config.toml
n_layer = 25
d_model = 448
n_head = 10
n_kv_head = 10
head_dim = 64
d_mlp = 1792
vocab_size = 8192
activation = "gelu"
norm = "layernorm"
norm_place = "pre"
norm_eps = 1e-06
positions = "alibi"
qk_norm = false
attn_scale = 0.125
bias = "all"
tie_embeddings = true
parallel_block = false
init = "normal"
init_std_qkv = 0.0216
init_std_o = 0.00306
init_std_up = 0.0216
init_std_down = 0.00306
optimizer = "adam_atan2"
lr = 0.000642
beta1 = 0.95
beta2 = 0.98
weight_decay = 0.33
lr_head = 0.00846
grad_clip = 0.5
warmup_steps = 316
schedule = "wsd"
decay_fraction = 0.827
decay_shape = "linear"
final_lr_fraction = 0.0
batch_tokens = 131072
seq_len = 1024
doc_mask = false
z_loss = 1e-05
train_tokens = 579900000
steps = 4425
dataset = "wikipedia_en"
Each number is 128 + 32 x the weight over its row's rms, rounded and kept within 0 to 255. Layers, rows and columns count from 0. Numbers have three digits each. The size before them is the row's rms in percent of the matrix's.

# layer 12 attention query, 640x448, rms 0.0299, rows 567-575, columns 192-255
110:127139139126127101096109111119167089154116174091103183109109161154152117140136132110158114109111129120098161151121080141113153057084126103118112101138106127149139187124167147129141132112073123
146:099117189121109113153141089123163117109096095137108133164120138136176133148066097124097082132094125093135155164086121085112142155111155191117069188150171078160104113129120145123100145162151163
141:096112116132125092117125129146078178102087134116116116122147095118156102099126137090131135127106078118210142170112140093105107163172073128093125151149134054079130118113165144072126144156129184
121:085103159126105172174131141142147136127157100107095118085084130147133139148185131085150168072112129120214108071157090153085107097090109086159124154131124130101120111139092141120123111131107104
113:129145103177173146113146129135090150101094118166156175117180153072096119151144096085083147117080139107092091118174121138077083072133105098130175077117140111158121154125099156154152074095144089
118:113116137141108128143067099076189092147131169048093138110095147126164133124089171104148114123111150102110144105089085104144130115112131085070141093113054165087151171105145105137120121092169083
126:133113121114053082151165170131140180152111090118143189078107079151105162172137123098108109135102091116152133145129122086132169105073102154061129134152187129140162131117160086050095194132097133
115:126121145145064121195079146083178157127127142135122097143066096158166131125124135140124091132171126110148155118143154113168108140071084171102104103173120114106117145186141049100119165093117133
135:098123104079134068138112059146125155096137134090120122117125106112207135095117089055114114116092109058173112097116123141087171153132140123100115137130204106066144128126148106052093152132120187
# layer 12 attention key, 640x448, rms 0.028, rows 567-575, columns 192-255
117:065163074113126095142123099174110119112062133150177135126135131152088115135145065148095128119081150164147151130145173114177142194095116069120111145155148059143111108109098151132124129172160083
134:148142114104099081194151087104202168080168155096107125164164135103149101079060156085099168131134132124158214151139123125148145167138083138100105143076166125163050205172114160138134124083086121
128:136097121154133126168119102119093151103138121120129165160154127109135149164131150091151134107134059130162157079113132155116110065171114167110222128140097135193113188120148157147140093103107157
131:122117148092099124141121139162104137140140136055146166058154137113070077141092154136111087136157150102124059124174077171163172142106149132150126106098143102162152106095163110156137120122107158
111:231105133135113174058084107119122089149158148123102157140095151124140171114113132096145094131113141166096109168180094142128084198172156156165160111141149132166154121114129090152099129110141108
111:033186114073139094120112134183150132124073083150133127140141107097073139168167086152100141122088167131116176149101129094141182153076129093099109113130145133158087037070175157107175185153112088
115:028113103095091162148079142129165054113151156173133106109154115132101137139139138150158149160151123123158166071143144168145138088074032126142119098148161182146124124178127100174118120117140084
127:067070098112102118182123155149148175136142163172116108099085116149083132127134122114114113118144165128137175120089145093129158099128102158135057116101093128096110165162165099167125136108098117
122:100132121034131166216103112100128120127143142135180123168140128129180196104123113116127182142119117124169140114077155135106128086141071119130188145162106162174129189096141153150144129082128167
# layer 12 attention value, 640x448, rms 0.0196, rows 512-524, columns 192-255
113:145128206164130121128105120098137092135106080113180115122134088150105150138144081116106147125147094153186153152102114121088118133124130151135145084135134072204126127085173121134052125084166085
108:117106119163080082076146077185168115160124085116098139190169116139154122128075117152107090122051141106105150157171131159123119176112073140110089091148197137190157139142080153155142106114130110
108:074156148149121189138163157118184154113126046159103147089113092118084173164069115151102153195122125089169167130122128055175153080141101147197224168146136154136154145054118120094111151128084114
111:082105164120126150111105087118150159142154167157116158159111109166134102142105075123147105085100170116086127156085173150148100093198135136135128066057122142100158118122156159120127109065125116
116:129111130149110123138142150105155146148110134164143127129101169092079157154156073135097143137131170216101118155126133119162130119114105177156125193120135160142134126121141136098176158198109148
110:149151111105117117124117111106110135153143185102101139057171157147116065146117120090115141184169149131155118068120056212103113185131107157171103164131170103139165091120136146185141122143159120
113:135126134089106108138135130104165142151130108140102166155122125091088194178111131136191092109124128164183113153107187104148121111116051161091145100180179138161060121114094104157127135112092137
112:140132124110113149121157140152155094086149166143100080060146098114140074082126114101111180105174081111090047077146122126127094112126159142166144061098116067084171133201110082133135124194092173
105:061140117167083098160107148134185150081071163122153122093147067187140107186130092146124131123186123154102119074066141141131132093166100153155148048133107135165165166149176058137153098099128136
109:115159122108137154085126123116164017143146120159093082079097123086156100122163103084148109132197077134140145108126113195077166117133125104121153167110123159137173131159168186156134093141101183
105:125114105180113083140162106190134132122100042150183109119131116183172132143120098155135102110141129143152148130104108055114089145109106160144114143135122082203041200113123082135106125163155191
103:148195122098067113120183061131131118099096085183121101125147125170124154073146122128098171068141170097135146181172200088151139161160131097129060163165137066176098205128136138132172129182170103
108:129122126095137180133138089138125099107073143142111064129148177104072103093149168199088127118190144070115119111146091139135141130160097140138141093110137104208104139110137104099135171123154126
# layer 12 attention output (transposed), 640x448, rms 0.0181, rows 512-523, columns 192-255
116:049155149120122155140163112108151092077095142132150092069129102104177156136126136121144089108105131117123138203171133124166096167100129086175143129196175146162073101127173114150160090107089094
108:105119138163090062103098119186090154067122142150134069125174172146124159133123069117157093158164101101156144158145155149119135137138139149125122105180119136101056126106151174136089105122132165
109:080152194182079138137130108135157147133146157115080122132081105103138103094080108080144143162174160090083141163108122173125136171160116114102132112086164115140080088161090108176171112119140148
112:116111175149131112103167089171170165087135128117139142141181101089139127094133121120166107124116131092155192118127111157113165155106143104096106157137148175098133157062151120079092155069157079
112:155126131137148075141120148130134160121114134109112158114117138095158098183060094139073092151145114130147129136081112152154101085133092182118156172075159185137113088126128155151147105191145140
110:100118054124198142116142100132144096065102103138159107083142152193068139104160173095138107161113111090170127145100121167111118148166215136124096134180092115110128137101222131097116067140094124
112:171177141174116119126168164134095153199127165182082098149115103094156171157085124161165144110173088201130114136172157175092093106134104128151185126120106088128071091113113125169139121095134176
117:121142087103038161173124093124187131138123128134128135142123125158134128072139146142109172134102138110164159085145091143107129118149115118129065126116118066184166150090191103088121163162106097
103:139183136149123076098133141168205115115141147134116059114101085111130127128125166123113115146093079094115165150118080138133183132135119085100146118119105118086139120152196097140159161085137145
106:084143170143121166088093085151166120140078126122127122126117175233111144090194160133105113101045103068129120125076112117081158128059155128126046125185096089146092193112161092060107131120114090
096:134141146107118177084193146167046120169155152162150072121127134076170117120162126137189118115153142161098157135148132143090102113103094148131138055121098073072069040142151112146131087110113143
105:125130131167126135121135113123089127124101149172196095111079075099131120087168153122150145118150133162114194198152148221115143124127101154114114106165154123124124129121122184142175161172198105